{"num_hidden_layers": 13, "head_dim": 64, "intermediate_size": 640, "rope_theta": 89700.0, "qk_norm": false, "attn_scale": 0.125, "init": "uniform", "init_std_qkv": 0.0439, "lr_head": 0.00751, "warmup_steps": 200, "final_lr_fraction": 0.05, "batch_tokens": 65536, "train_tokens": 165200000, "max_steps": 2521, "dataset": "wikipedia_en"}
Each number is 128 + 32 x the weight over the matrix's rms, rounded and kept within 0 to 255. Layers, rows and columns count from 0.

# layer 2 MLP down (transposed), 640x160, rms 0.0627, rows 55-69, columns 0-159
[[ 83 205 132 134 148  79 122 158 142 140 179 195 155 130  51 163 143 145 134 125  66 161 106 138 144 160 127 145 157 122 125 103  98 148 126 159 100 141 107 125  81 133  51 196 130  43  98 135 188 155 161 106 108 173 114 129  79 155 108  99 129 129 121 146  88 106  90 165 145  85 120 122  93 137 129 170 136  77 126 120 153  83 108  99  76  66 130  93 121 112  74 119 118 110 124 157 155 115 183 166 134  71 108 158 125 145 113 171 156  78 120  75  49 113  37 155 162 137 148  97 132 119 145  75 123 137 175 107 168 114 123 105  89  55 128 136 138 139 110 105 141 130 174 155 194  65 162 145  75 119 171 180 147 129 147 124 114 147 126 157]
 [116 146  79 110 113 164 147 176 132  83 116  73  88 139 110 100 117 186 129 176 125 122  97 103  70 202  79  59  71 133  82 128 131  86  76 138 143 153  96  97  99 189 155 177 106 170 114 162 106  99  96  88 156 118 133 135  74 101 125 149  80 128 125 143 158 162 110 143 120 110 107 115 115  75  97 105 153 136 185 121 118 109 159 132 109 147 115 166  88 164 101 147 124  91 147 101 155 164 130 126 135 104  87  75 183 133 149 124 109 124 114 148  87  93 103 117 152 203 146  93 148 132 160 148 130 104 150 156 146 146 110 128 112  89  71  98 161 112 112  99 154  91 145 131 102 170  94 172 115 199 139 170 115 154 151 163 150  95  68  77]
 [159  71  88 167  95 143  50 158 109 118 148  81 206 175 124  84  85 104 114  69 109 119 172 150 183 138 109 153 132 116 139 120 144  73  97 119  94 124 117  93 131 107 144 137 160  84 127 183 120  81 148 177 111 130 133 117  86 118  82 122 130  89 147 131 124 123  91 114 131 130 129 130 101  95 145 197 168 149 156 124 112 124 189 143 158  92 161 156 134 100 141 128 195 168 112  71 134  82 127 177 131  97 159 106 123 141 156 170 175 183 118 142 194  90 189 164  71 137 136 110 135 160 161 143 151 112  89 145  98 132 177 148 161  66 149 188 164 194 142 125 137 154  94 111 184 149 134 173 124 155 187 160 134 155 195 118  92 162 140 140]
 [ 91 113 122 110 135 106 140  95 158 122 146 195  94  77 130 192 150 104 100 153 147 119 121 159 179 165  91 115 106 201 116 145 193 163  98 164 118 171 115 129 114 145 128 106 118 151 126 126 144 100  97 125 107 115 139 115 128 105 142 125 114  84 153 103 107 166 112 142 131 145 139 160 124 125 112 107 125 144 144 182 157 107 166 110  69 135  95  94 175 169 126 173 158 126 130  38 167 123 159  90 149 132 126 122  69 119 205  79 104 181 143  35 187 110 144 158 167 113 103 171 168  86 121  54 172 141 112 113  38 141 130 121 145 156 104 181 150 143 132 162 151 144  91 138 175 116 111 115 104 146 124  96  93  89 116 137 155  83 156 148]
 [109 104 116 128 134 123  76 108 138 149 135  85 174 146 138 173 122 115 124 108 202 149 168 141 184 118 133 134 147 113 158 102 125 130 148  76 151 133 122 104 142 180 155  43 108 145 135 102 153  85 110 101 135 144  70 177  94 101 106  87 114 111  92 117 141 137 114  88 128 128 115 154 132  75 143 116 127 109  98 168 125 162 134 121 161  33 166 154  88 171 119 159 166 157  84 128 153  99 142 110 144 101 192 165 124 143 163 116 131 103 120 154  94 172  97 124 122 136 106 172 136 183 120 117 176 114 110 185 113 164 136  95 146 185 126  88 115 110 145 115 160 134  61  90 120  78 139 152 105 125 154 116 143 161 197  87 177  97 131 120]
 [116 162 113 177 103  87 133 159 131 117 130  83 138 112 115 181 156 132 133 136 130 129 128 145 118 126  97 143 118 136 142 117 140  94  88 133  71 155 155 157  76 111 107 147  66 122 122 148 118 191 124 123 118 120 181 194  96 142 110 106 145 142 103 172  99 121 101 149 115 122 130  87 183 162 178 118 140 138 118 166 114 137 108 104 146  97 102  99 111 121 162 138  97  61 119  88 149 188 119 179 198  96 130 151 143 117 139 177 127 157 136 112 166 117 119 143 142 165 134 134 150 183 109  76 171  83 155 155  86  98  88  88 162  88 184 108 128 134 196 112  99 134 106 133 159 146 117 109 143 114 122 149 131 105 157  94 177 183 107 116]
 [106 199 119 136  64 149  36 117 110 133 134 128  78  56  82 158 136 127 130  91 130 155 115 120 183 138 104 161 164 149 147 103 127 139  76 100  98 128 120  98 142 137 104 142  72 149 106 156 137  90 147  68 184 143  91 123 124 132 111 139 112  83 103 131  99  81 113 109  86 148 124 131 139 152  83 104  81 153 103 120 173 109 140  94 104 144  99 143 108 138 150 114  75 100 143 160 158 150 159 127  96  70 148 119 156  89 107 149 118 116  95 111  94 134 150 122 161 120 100 105  86 133 147 108 128 152 134  67 163 130 132 159 132 149 155 142  55 104  73 143 131 125 150 145 106 122 155 115 119  99 136 115 133 178 146 141 122  90 129  90]
 [175 111 118 139 142 144  51 208 166 147  76  91 134 159  93 126 115 136 145 126  87 106 156 170 112 125 113 139 142 132 164 185 144 110 124 148  77  99 146 105  66 170 166 134 132 153 138  77 124  87 142 116 193 146 169 118  97 116 151 153 100  94 129 112 140 174  95 141 150 128 156 153 128 105  94 115 128 109 114  96 126 145 159 232 112 149 131 154 166  99 140 109  37 167 132 134 167  89  95  94  98 138 150 152 124  78 160 119 101 134 163 109 104 129  81  80 151 166 108  96 131  90 100 164 156  87 127 150 117 161  86 134  96 151 133 133  74 163  78 124 114 170 151 179 113 145 145 134 154  79 136 101  89 187 154  95 132 173 191  89]
 [169 173 120 172 135 131 120 170 146 164 108 114 119 158 164 155 140  68 160 140 170 150 107 116 134  80 203 159 139 120  83 152 106  98 191 183 108 101 104 172 151 112 107 110 123 114  91 122 160 126  79  86 114  99 132  96  51 109  86 117 146 120 190 122  97 152 126 150 165  62  67 175  99 109 128  83 145 123 158 100  67 119 102 139 139 142  98 151  70 101  74 101 116 107 107 110 124 143 107  94 171 102  87 145 129 185 111 145 155 145 119  79 165 160 156 114 167 196 142 143 125 102 102  96 111  91 107 124 100 184 111  95 105 132 135 146 171  86 164 107 129 122 162 170 188 180 103 137 119  86 197 115 138 152 141 139 110  90 112 134]
 [161 118 104 153 109 143  89 139 196 107 154 178 118 156 181 161  77 143 132 144  63 110 135 114  81 150 152 103  99 143 185 129  69 161 116  71  96 147  95 158 154 115 107 112  96 116 124 137  67 142 173 190 157 118 112 127  53 153 143  89 115 110 130  95 162 160  78  59 146 130 109 163 157 105 174 126 173  92  94 140  91 158 123 100  93 129 179 146 119 130 130  98 122  70 147  85 104 127 147 120 147 162 186 150 161 120 148 145 133  91 117 190  94 119 157 162 128 141 146 107 166 125 136 122 113 119 129 152 192  75 188 176 175 140 153  63 161 138 149 109 137  93  92 150 152  90  85 121 116 152  63 126 154 140  90 155 160  77  80 176]
 [150 170 172 131  94  89 149 156 119 116  98 156 102 152 148 174  96 149 150 110 200 157 138 116 122 139 130 109 136  92 131 172 116 133 149 188 108 139 140  52 148 127 109 176 150 100 156 111 146 103 132 131 166 146  94  71 118 186 102  80 114  93  86 127 109 136 136 112 183  92 179 146 108 123 167 127 170 167 128  80  82 158 145 113 149 120 136 126  96 133 177  96  77  91 103  80 144 113 111 177  84 135 157 150 100 137 117 124 117  86 134 170 160 124 146 164  72 166 151 175 155 129 108 148 113 140 133 104  85 111 126 121 121 111 116  97 138 155 109 113 112 162 116  88 156  94 124  86 141 162 125 179 154  96 122 136 203 163 179 136]
 [129 167  88 135 115 147 130 129  85  80 149 147 122 182 133 208 106 140 201 140 167  89 114 132 191 122 117  79 159 184 153 131 164 150 130 130 143 118 116 161 154 139  91 127  77  88 154 133 113 158 105 144 131 118  84 100 158  88 130 174 108 145  87 193 143 115 120  95  95  89  93 122  96 102 114  88 118 159 132 111 191 116 140 131 112 134 145 120 142 137 134 134 159  90 115 127 130 107 143  96  95 133 129 172 111 144 159 129 150  94 124 120 175 126 194 147  99 149 112 146  79 142 133 148 105 145 172 116 133  68 112 114 145 188 123 122 128 128  79 192 189 112  93 191 128  99 159 147 170  87  43 156 118 143  77 165 122 107 145 136]
 [156 134  98 163 129 117 114 112 135  82 180  59  82 160 167 154  68 127 115 101 104  95 124  94  95  49 143  97 159 141 138 132 139  91 127 100 153 143 143  65  84 112 155 205 133  91 128 101 159 163 122  74 129 169 117 148 111 113 143 110 121 168 123 125 103 145  92 113 153 158  98 131 100 136  45  91 187 107 139 157 139 153 140 119 101 131 104  88  87  90 161 140 143 137  86 146  98 140 142 167 177 182 119 104 152 192  67  76 131 154 116 127  75  95 178 148 144 132 146 188 171  67  45 103 170 139 155 113 113 101 168  66 105 126 122  77 182 129 151  62  81 115 153 151 119 148 144  67 131 162  86 165 138  79 130 110 102  92  90 140]
 [ 77  90 136 106 171  71 116 154 129 157 109 103 121 104 179 123  98 112 159 107 118  56 127 151 139 109 104 145 174 118 149 126  77 124  81 146 142 103 152 155 146  46 116  98 126 152  94 132 165  89 146  93 113  68 175 158 156  75  99 154  82 124 175  95 148 108 117 166  94 119  61 113 147 130 133  76  93 156 100 122  82 167 138 153  60 200 127 143 137  90 123 143 159 170  74 118 146 122 129 110  99  42 107 126 168 151  87 154 147 158 165 123 133 136 190 166  95 142 119 140  86  70  68 169  72 147 138  98 145 108  87 165  97 118 112 119 144  70 125 132 130 173 134 176 102 130 145  95 204  65 112 145 140 171 160 197  83 185 136 136]
 [125 107  92 137 168 137 135 152 137 133 153 161  54 155 120 130 101 174 126 147  96  74 110 143 195  82  91  77 128 137  62 142 100 179 174  87  83 144 167 132 101 110 129  96 139 120 127 134 134 130 117  94 146 133 131  83 135 148 121 144 110 124 147  74 151 142 142 117 137 120 132 174 125 100 150 121 105 144 125 151 154  55 123 145 139 129 198 137 152 123 164 161 116 122 120  91 130 102 115 137 123 154 145 118 136  71  73 178 197  89 124 118 143 123  74 120 161 164  96 118 218 141 142  82 123 121 125 114  96  62 154 155 151 135 211  95 167 108 217 126 142  94 164  99  97 162 155 117 180 104  91 132  67 172  92 144  87 109 102 118]]
# layer 2 MLP gate, 640x160, rms 0.064, rows 56-69, columns 0-159
[[131 135 175 121 123 136 115 159 117 125 135 172  96  62 171 139 157 132 111 178 104 152 152 106 118 127  97 154 123 117 108 143  99 173 154 118 108  98 159 128 121 166  62  75 109  93 186 131 128 143  82 182 127 151 195  99 152  82 115 192 119  98 178 156 136  74 128 113 121 118 157 109 203 127 109 156  89  56 128  98 103 137 111 111 103  84 101  98 169 138 116 126 190 126 150 130 105  78  93 181 190  76 175 183 154  98 135  51 115 124 124 153 111  86 210 150  86 110 102 123 153 144 144 152 153 131 170 132 112  88  99 173 160 141 143  75 114 169 179 124  99 178 106  88 112 105 145 108  94 115  52 147 140 158  95  84 123 142  91  86]
 [127 101 195 100 152 151  77 105 166 104 102  85 124  96 163 192 145 119 125  72 133 136  53 187  91 126 106 162 180 156 146 130 136 123 149  98 133  78 140 183 140 134 158 159 131  97  75  84 124  83 167 173 108  77 152 134 106  88  99 111 111  58 113 193 127 147 184 134 122 145 150 151 101 119 127 139 194 127 101 170 172  72  95 134 106 154 137 150 105 132 153  82 185 121 209 106 118 180  74 175 166  92 160 150 143 107 122 160  52  78 136 167 105 135 161 157 160 153 123 168 133 158  90 139 146  89 101 151 123 187 106  97 153  76 178 129 105 172  88  63  72 148 121 127 103 100 125  92 107 114 155 132 102  87 104 115 124 162 187 161]
 [181 116 142 129 116 109 120 158  93 168 130  36  89 137 130  67 126  71 130 164 105 103 152 151  84  77 140 199  89 105 125 155 138 138 101 111 145 134 138 162  90 189 175 108 103 124 167  89 190 106 186 119 109 167  68 104 114 112 134  94 117 145 128 137 131 147 134 147 113 110 141  87 162 165 116 101 168 108 110 173 102 147  96 149  82 158 155 213 150 108 147 123 143 134 162 163  95 156 148 155 104 122 113 120 129 141 134  96  76 177  97 160 155 168 166  94 154  90 115 116  73  99 167 120 105 160 103 128 123  94 165  60 108 122 130 115  85 140 122 184  68 136 128 100 113 129 107 114 124 148 158  60 123 190  91 144 112 144 130 208]
 [170  95 152 119 136 131 183 146 113 157 174 115  38 163 122 157 106 123 137 124  96  96 169 150 105 126 155 122  90 120 133 153  52 178 106 115 114 163 176 170 141 157 117 144 161 122 161  91 116 127 104 142 194 126 109  82 142  94  99 101 187 107 162  90  70  98  97  92 173 153 140 146  90 118 129 113 137 116  72  92 125 181 150 130 114 152 112 148 140 119 107 134  91 116 114  98  57 121 150 114 117  77 173 117 100 140 102 104 169  59 149 110  98 197 147 154 124 165 188  86 157 132 131 119 128 134 136 136 124  89 150 182 108 110 172  90 143 138  74 183 142 134 122 134 106  82 144 180 123 131  70  68 109 130  94 119 152  90 127 107]
 [156 112 124 153 106 162 131 138 145 123 193 121 127 190 177 139 132 151 194 145 159 118 108 176 167 176 164 105 118 150 164 162  96 128 114  47 136 102 105 106 163 177 125 198 138 114  77 183 128  74 126 200 143 172  84  97 133 160 148 141 151 145 142  85 142 116 144 124 173 109 158 176 106 126 118 181  79 165  98 143 141 165 153 134 105 123 145 102 170 155 138 132 138 118  96 175  94 124 103 165  93 126  73 151 153  82  98 150 156 166 162 123 140 132 147 101 132 114 137 136 185 130 115 172  99  93 124 140 130  99 118  99 158 162  92 134 102 123  60 167 122 131  62  82 128 137 119 142  97 116 127 133 136  85 144 141  99 161 155 150]
 [ 97 203 163 118 115 192 111 102 102 143 117  91  85 108  96 115 125 104 103 111 141  99  68 153 177 105  61 171  97 189 155 131 125  94 100 143 198 191 136  89 114 120 131 123  97 104  89 127 160 149 155 104 197 131  94  84 133 155 160 136 155 151 166 131  73 106 128  94 106  94 162 139 116  84 167 126 120  87 119 120 103  82 144  86  97 136 157 158 180 113 110 113  76 106 100  75 117 126 101 105 153  84 132 127  22 128 106 120  76 134  91 115 106 113  55  83 184 109  58 112  51 120 104 138 103 140 134 148 177 110 129 160 158 136 130 164 130  82 104 162 104 101  99 147  92 130 156  89 106 121 161 161 157 126 101 101 131 108  41 157]
 [ 75 147 108  84 107 166 140 147 157 125 103 108 187 200 150 137  98 130  72 107 146  78 162 147 174  73 117 121  94 113 118 160 178 130 128 153  84 118 157 102  86  68 139 170 138 120 103 162 156 138 113 185 138 137 134  69 139 159 150 177 114 135 162 125 155 176 129 131 151 139 199  92  70 107 143 139 112 160 173  60  87 119 127  84 131 151 114 137  99 108 142 119  95 127 135 173 170 119 171 113 105  87 159 109 149 101 129 124 113 118 130 150 156 153 151 133 158 189 152 108  48 102 159  82  96 158 100 122 176 136 170 137  88  99 161 135  93 124 143  97  67 147  93  96 191 137 169 163 190  94 116  99  55 112 147  73  79 141  95 169]
 [171  75 182  63 139 160 151 153 184 109 102 124 146  75 164 129  63 133 180 119 146  45 118 140 215 142 104 164 102 122  82  87 148 144  97 101 114  97  81 128 163 164 129 138 124 110 140 162 154 117 150  68 142 109 133 169 128 161 107 135 143 146 149 158 139 153 132 138  58 159 137 105 175  99 150 145 129 120 142  86 123 103  90 122 114 161  90 138  93 117 184 146 136 152 124 155 155  54 175 112 150 158 161 131 187 149 157  89  94 102  55 172  52 109  80  57 128  76 166 125 152 150 150 129 127 104 108 120  52 114 130 104 109 125 100 136  91 118 132 156  79  55 130 121 156 130 139  86 143 144 159  99 163 149 131 112  95 108 145 118]
 [ 67  95 115 131 121 118 147 139 177 114 135 112 128  96 107 128 113  96 148 101 170  92  88 104 118 120 103 107  96 139  84 139 142 152 122 102  90 122 170  80 125 166 121 114 142 157 129 135 135 168 100  95 167  84  77 115 104 122 167  80 150  98  80 124  97 106 105 164  77 121 100  79 128 159 122 151  77 142  93 131 120 153 186 120 159 155 179 152 130 128 137  94 108 143 146 111 131 125 207 132 204  53 119 176 123 141 162 175 152  97 105 117 132 129 107 183  98 148 162  95 149 143 142 129 137 141 100 126 150 158 151 121  92 129  80 171 159 143 113 111 135 167 137 127 153  62 176 110 106 168 140 160 146 177 131  70 122 127  88 121]
 [142 126 114  97 134 141 104 155 122 105  89 120 145  84  94 155 115 166 149 144  73  76 153  90 128 103 106 131 151 156 169 124 168 152 119 163  78 145 125  66 141 172 129 111 145 186 130 137 163 143  96 142 101 153 136 146 134 127 147 149 106 119 190 132 162  84 145 139 101 158 119 135  92 126  80 142  96  99 144 125 120 148 135 153 140 140 101 117 167  78 100 140 150 149 127 177  69 156 155 125  83 168 166  52 170 156 144 151 127 127 155 158 104 103 125  85 114 119 122 174 154 139  54  73 141  99 156 111 134 134 103 102 133 132 128 116  87 102 102 130 153 151 123 120 103 167 189 181 132 157 137 149 129 147 121 135 175 150  84 165]
 [187 163 152 125 108  83 107 106  92 164  91 102 111 137 181 115 118  89 154 115 177 149 143  40 129 113 133 100 140 124 147 159 124 139  99 129 110  95 175  83  73 140 128 145 126 181 107 147  85  89 180 115 169 108 166 206 139  97 115 175  89 104 145  82 138 123  76 120 177 115 124 105 167  98 129 134 125 127 136 106 128 172 149 144 146 111  85 175 110 144 144 138 159 131 139 105 146 141 142 175 145 155 162  82 126 150 120 141 129 128  87  81 100 111 144 130 107 108  55  93 122 114 138  98 174  73  78 150 132 139 114  73 137  88  93 109  95 157 157  80 134 112 138 107 149  54 114 125 146 135 184 152 122 131 157 144 111 157 138 151]
 [ 91 120 149 112 104 175 129 161 131 146 128  70 163 106  19 145 124 165  57 195 131 127 139 124 160 122 152 102 124 157 171 208 140  88 139  88 121  99 138 131 112 108 115 169  86 104  83 105  88 117  91 164 170 130 160 178 149  83  91 111 151 133 103  98  83 113  76 122 107 136 111 157  92 159 121 166 104 162 124 157 161 113 113 144 115  98  95 163  84 136 140 140 119 108 174 147 163 163 156 136  78 165 169  68 168 149  79 137 155 132  72 155 144 120 141 161 116  86 154 202 118 164 150 146 149 159 169 125 114 145  99 120 111 173 121 116 142 169 106  89 128 157 124 114 122  96 145  77 148  68 136 111 162 131 114  71 136 212 102 135]
 [136 152 193 138 146 138 178  85 142 150  97 149 120 184  55 152 118 105  78  91 129 160 138 125 162 152 120 174 102 120 181  70 147 110 156 107 110 105 125 116 134 141 124 170 165 103  82 179 152 131  83 172 141 154  92 112 103 136 191 121 169  99 102 166 121  74  58 108 142 125 183 187 131 161 153 150 117 144 149 103 115 164 128 159 149  86 112 161 188 162 113 108 156 126 183 129 112 119 112 102 133 129  67  96  97  83 177 110 120 114 108 118 103 146 134 124 123 171  93 152 131 129 166 125  97 140 106 132 168  70 152 115 106 109 117 119 133 144  98 120 156 127 135 115 103  77 146 111 131 155 182 106  76  90 167  94  74 131 116 116]
 [130 100 144 131  22 116 103 174 123  96 121 152 158 159 112  85  94 125 156 120 133 144 119 127 131 150 160 137 125 153  94  80  34 116 111 179 156 127 134 115 171 135  93 134 113 144 132 128 147 152 187 132  87 167 145 105 101  81 146 169  80 125 139  89 179 138  74 155 205 128  82 133 163  96 117 142 107 103 151 121 175 162 122 177 137 117 126 160 132 127 111 135  55 151 123 127  74 121 131 144 131  99 117 106 130 109 136 107 104 127 172 138  87 111  59 129 142 128 138  66 117 152 152 204 125  71 194  91 184 143 165 133 132 170 137 136 150  88  98 159 101  92  92 116 148 116 122 147 142 173 177 137  80 149 106 122 109 119 140 110]]
# layer 2 MLP up, 640x160, rms 0.0617, rows 56-69, columns 0-159
[[ 85 115 138 125 144 153 152 142 166  90 122 130 137  82 101 106 118  79 127 145 112 150 148  45 119 101 137 188  87 143 174 124 161 106  97 133 117  65 146 149 137  27  92 101 157 100 207 105 128  71 102 135 170 173  82 111 193 115 146 125 116 120 149 162 165  53  62 111 125 150 118 155 134 138 116  99  95  74 125 203  80  85 126  93  99 113 132 113 175 116  75 142 155 101 147 132 128 169 127 180 166 161 173 118 101 104 137 106  66 115  65 132 112 141 181 122  95 119 134 115 127 145 118 176 159 117 110  96 121 136 157 116 175 173 154 124 123 162 154 118  80 155 220 129 113 116 113 151 140  90  41  73 163 107 109 133 114 112 173  52]
 [115 115 183  98 148 135 114  88 136 156 101 131 171 130 127 122 151 181 130 108 158 208 119 213 145 143 115 137 102 133 129 115 164 101 194 165 166  83 104  80 166 129 129 126 114 142 152 101 102  83  96 155 135 124  75 130 152 137 141 142 104 152 107 134 124 136  58 114 170  97  49 132 128 113  81 111 144 161 132 160 142  92 141 139 143  88 115 135  92  84  57 142  75 105  74 109 128  94 107 156  91 177 159 121  82  95 132 160 135  78 140 150  62  62 123 146 100  72 117 137 187 119  81 146 104 146  36 110 141  97  92 158 165 150 126 179 115  94 101 116  99 100 154 128  95 188 140 150 110  65  84 158 163 153 155 161 132 142 131  67]
 [128 118 101 106 108 103  95 131 166 106 163 196  99 133  97 156 109 198 123  91 161 131 135 139 130 162 139  88 106 158 155 130 138 159 198 148 139  79  99 124 148 178  84 230 173  87  99 136 130 189 107 132 115 126 143 134 114 145  83  98 163 110 164 115 101 104  83 137 202 167 128 152 125  86 149 112 138 117 127 151 143 123 129  69 160 125 184 153 110 146 117  72 135 109 147  92 145  90 108  96  98 177 150 147  86 116 121 110 140 114 133 148 157 142 111 103  87 119  88 153  99 149  97  97 181 139  63 107  86 148  90 153 136 136 129 103 159 175 119 159 115 162 110 111 176 127 156 117 137 164 133 142 171 117 182 136 148 122 133  83]
 [110 146  77 139  71 117  96 114 108  99 177  93 168 129  83 144 119 195  73  98 114 105 133 118 161 161 151 134  92  90 137  78 200 127 177  98 114 149  65  85 123 121 135 151 159 130 122  68 120 104 152 154  87  81 153 128  62 113 154 123 156 125 133 134 144 188 125 110 109 146 104  78  92  99 163 142 168 114 119 172 159  93 115 129 102 171 115 142 143 177 108  83 143 187 146 156 156 179 151  91 108 164 111 111  98 132 153 130 116 135 135 102 143 127 114  83 164 160 116 145  95 137 137  73 114 130 120 176 178 148 119 109  83 110 135  86  93 132 120 109 108  74 102 138 182  99 179  75 136 170 165 121 107 133 172 134 101 193  75 128]
 [136 133  99 147 112 116 152 123 163 122 198 108  89 113 179  93 134 133  79 173 138 107 115 132 135  82 153 140  77  75  94 123 121 100 127 161 151 163 157 105 122 115 111 176 174 134  95 159 152 138 164 142 135 171  97 186 101 111 175 146 116 159 153 136 160  72 150 126 100 104 154 107 119 115 123 160 105 115 133 135 119 146 186 128 120 113 124 124 101 138 143 167 161 149 144 121 124 169 113 157 160 131 101 160 113 104  95 172 101 111 119 109 165 128 153 118  97 130  83 127  94 126 135 119 168  93 141 100 106  92 100 168 183 126 185 169  52  97 131 150 134 140 113 105 120 176 135 155 132 137 122 110 117 143 120 146 193 120 105 160]
 [122 127 136 163 174  45 139 155 151  90 142 100 186 174 141 173 120 199 121 132 129  86 148 123 114  80 103  74 126  69 110 141 193 145 152 105 128 147 123 111 137  97 152 143 138 132 174 136 116  88 167 150 114  92  59 167 153  97 114 139 112 173  49 150 160 121 138 129 152 173 135 120 134  97 107 104 133 150 123 226  64 102  70 135 185  82 116 149 166 139 169  57 105 110 166 130  81 106 153 136 125 187 131 159 136  90 106 188 137 129 189 151 131 147 165 100  95 101 121 132 163 186 115 135  94 137 157 113 132 124 144  93  91 153 152 125 106 122 136 117 158 167 135 181 155 174 119 114 119  58 101 159 139 117 114 151 174 164 122 168]
 [160  86 108 111 163 111  99 141 121 150 164 132 151  78 131 148 105 159 177  87 113 199  89 150 133 119 141 100 101 144 170 156 144 153 157 108 198  92 159 156 158 180 100 122 105 133 132  90 156  77  79 116 131 157 168 173 161 128 122 142  95 152 164 103 144 137 148 133 114 100  57 184 178 143 128 121 109  89 114 144 119 152 108 174 119 150 115 152  79  88 153 131 152 147 109  90 127 107 124 136  81 161 175 165 119  98 185 138 123 108 176 159 160  99 103 160 124 122 157  98 148  91 154 148 152  64  77 167  84 174 118 172 128 167  98  94 176 118  80 133 155 124 151 149 113 152 150 118 187 151 122 146  96 126 122 151 176 114 157  80]
 [102 117 151 203 159 157 109 110 159  96 104  80 127 128 132 107  93 126 151 149  55 139 108 110 155  67 132 144 153  88 124  95 212 122 169 187 145  98  71 146 129 119 103 161 108 104  96 126 100  92 136 101 113 125 100 118 147  97 105 159 191 176 118 163 107 176 138 158  82 130 198 169 167 144 131  89 125  97 101 147 102 131 148 139 129 190  86 148  94 144 126 142 131  97 166 179 126  94 135 152 129 150 169 105 114 174 137  94 116 115  92 155 141 129 103  61 156 132 175 131 112 130 229 128  32 163 134  86 107 115 129 155 134 134  84 154 138 131 161 196 110 101 132 192 168 124 139  98 123 116 114 170 150  74 117  71 146  63 137 155]
 [ 83 110 138 107  78  69 145 167 139 120 135 104 206 184 121 115  68 127  60 147 121 127 125  86 184 113 174 115 162 155 147  86 139 119  82 139 101 180  79 141 117 165 129 147 118 134 163 140 168 128  99 115 138 173 157 109 144 132 176 165 131 130 183 177 126 108 129 137  98 193 120 202 139 146  96 154 100 118  62  67  78 201 106 142 183  76 113  88  84 108  89  92 141 164 119 115  64 159 122 146 161 143 158 138  85 119 121 139 112  49 150  77 148 110  99 153 126 106 114 163 177 108  89  77 174 143  93 108 123 100 200 146 133 128 139 145 176 140 130 139 124 137 167  97  65 103  83 126 185 121 152 140  86 105 104  57  52 112 180 137]
 [144 165 124 124 160 133 120 140 169 128  66 112 157 142  90 189  90 162 128 150  87 193 182 148 137 120 115 116 162 160 158 178 157 191 161 116 146 188 176  82 131 132 114 154 149 106 131 137 135 124 196 107 150 134  91 119 120 191 143  93  81  78 128 134 103 128  81 112 164 153 115 149 132 134  98 164 164  98 139  86 128 143 116  81 145 161 107 144 130 110 147 142 126  93 129 125 180 136 122 107 104 140 138 143  99 124 182 112 123 119 134 104 139 139 135 157 109 168 121 175 143 144 142 148  69  75 104 115 123  89 136  87 145 150 146 145 131 115 129 146 176 137 114 164 137  91 141 102 151 152 127 145 138  93 141 142 133 146  94 192]
 [118 133 200  92 184 125 156 100 157 122 118 116 149  71 121  91 116 127 107 122 102  93 136  67 159 152  89 134  90 120 127 134 121 139  74 112 103  80  83 202 149  91 113 175 146  99 121 129 178 152 128 129 117 120 157 140 102 168 161 123 156 161  96 154  96 144 103 122  77 182  95 132 144 149  51 122  98 142 122 120  76  84  98  96 150  84  98 106 151 127 126  66 153 158 153 165 105 187  52 103 112  98 152  95 103 125 160 182 179 133 155 130 130  82 102 129 168 145 163  86 171  95 166 149 131 124 152 174 209 157 105 136 100 169 160  82 132 108 186 145 135 115 131 139 129 145 142 160 135  79 134 141  84 101 156 169 121 132 122 123]
 [115 129  98  98 176 136  93 130 157 164 123  64 187 132  71 146 163 162  31 135 117 101 160 133  78  97  98 115 133  73 115 126 118 167 112 119 115  92 146 121  82 125  86 130 161 124 135  74 141 156 115 150 152 153 179 110 133 124 125 179  86 160 154 148  68 106 110 161 155 153 161 119 109 155 135 162  66 157 177 133 120 143 120 168 127 158  75 122 151 123 136 198 157 170 190 109 157  95 174 138 144 117 105  93 150 128 122  85 180 152  84 138 129 165 111 138 175  94 129 119 145 192 135 136 146 163 168 132 114 116 145  82 100 136 176  82 114  98 107 151 157 193 115 138 122 180 129 158  86  85 172 156 115 132 133  98 130 197  84 122]
 [ 85 141 173 102 111 176 118 158 160 153 132 116 111  81 117 129 114 149  59 123 111 179 164 154 123 156 186 112 118 125  89  67 172 145 134 163 152 173 142  36  93 134  84 144 161  88 166 128 134 159 110 147 123  89 156 117 121 136 137 146  98 100 127 143 148 122 127 120 164  96 134 127 186 179 152 133 123 176 140 155 148 124 147  52  89 111 127 115 148 119 144 132 111 153 158  86 140 150 139 117 104  82 155  96 165 126 147  92  91  90 177 123 131 114 140 122 147  89 172 127 138 180 145 166 126 122 116 114 144 201  73  95 107  96 173 137 162 111 133 118  93 124 133  60 144  89 100  96 134  63 166  89 131  99  88 127 160 141 144  79]
 [ 94  99 158 113 114 181 106 109 161 112 158 166 100 134 150 138  86 131 127  76 129 152 138 151 157 145 105 111 139 140  76 125 157 128 151  88 131 178 139 137  75 146 126 122  82 157 139 140  91  57 135 101 102 122 130 155 158 126  45 152 153 134 179 112 138 149  75 146  82 118 196 130 153  94 184 112  98 106 110 163 137 179  95  67 191 154  79 155 108  77 139 146  36 163 133 127 127 120 124 118 100 142 157  70 113 174 154 148 111 133 144 153  71 162  97 104 143 179  88 122 105 124 247 118  92 100  97 139 126 109 137 184 126  76 117 111  82 173 159 106  98 168 158 191 130 105 154 127 171 142 173 108 117 127 153 177 181 123 127 118]]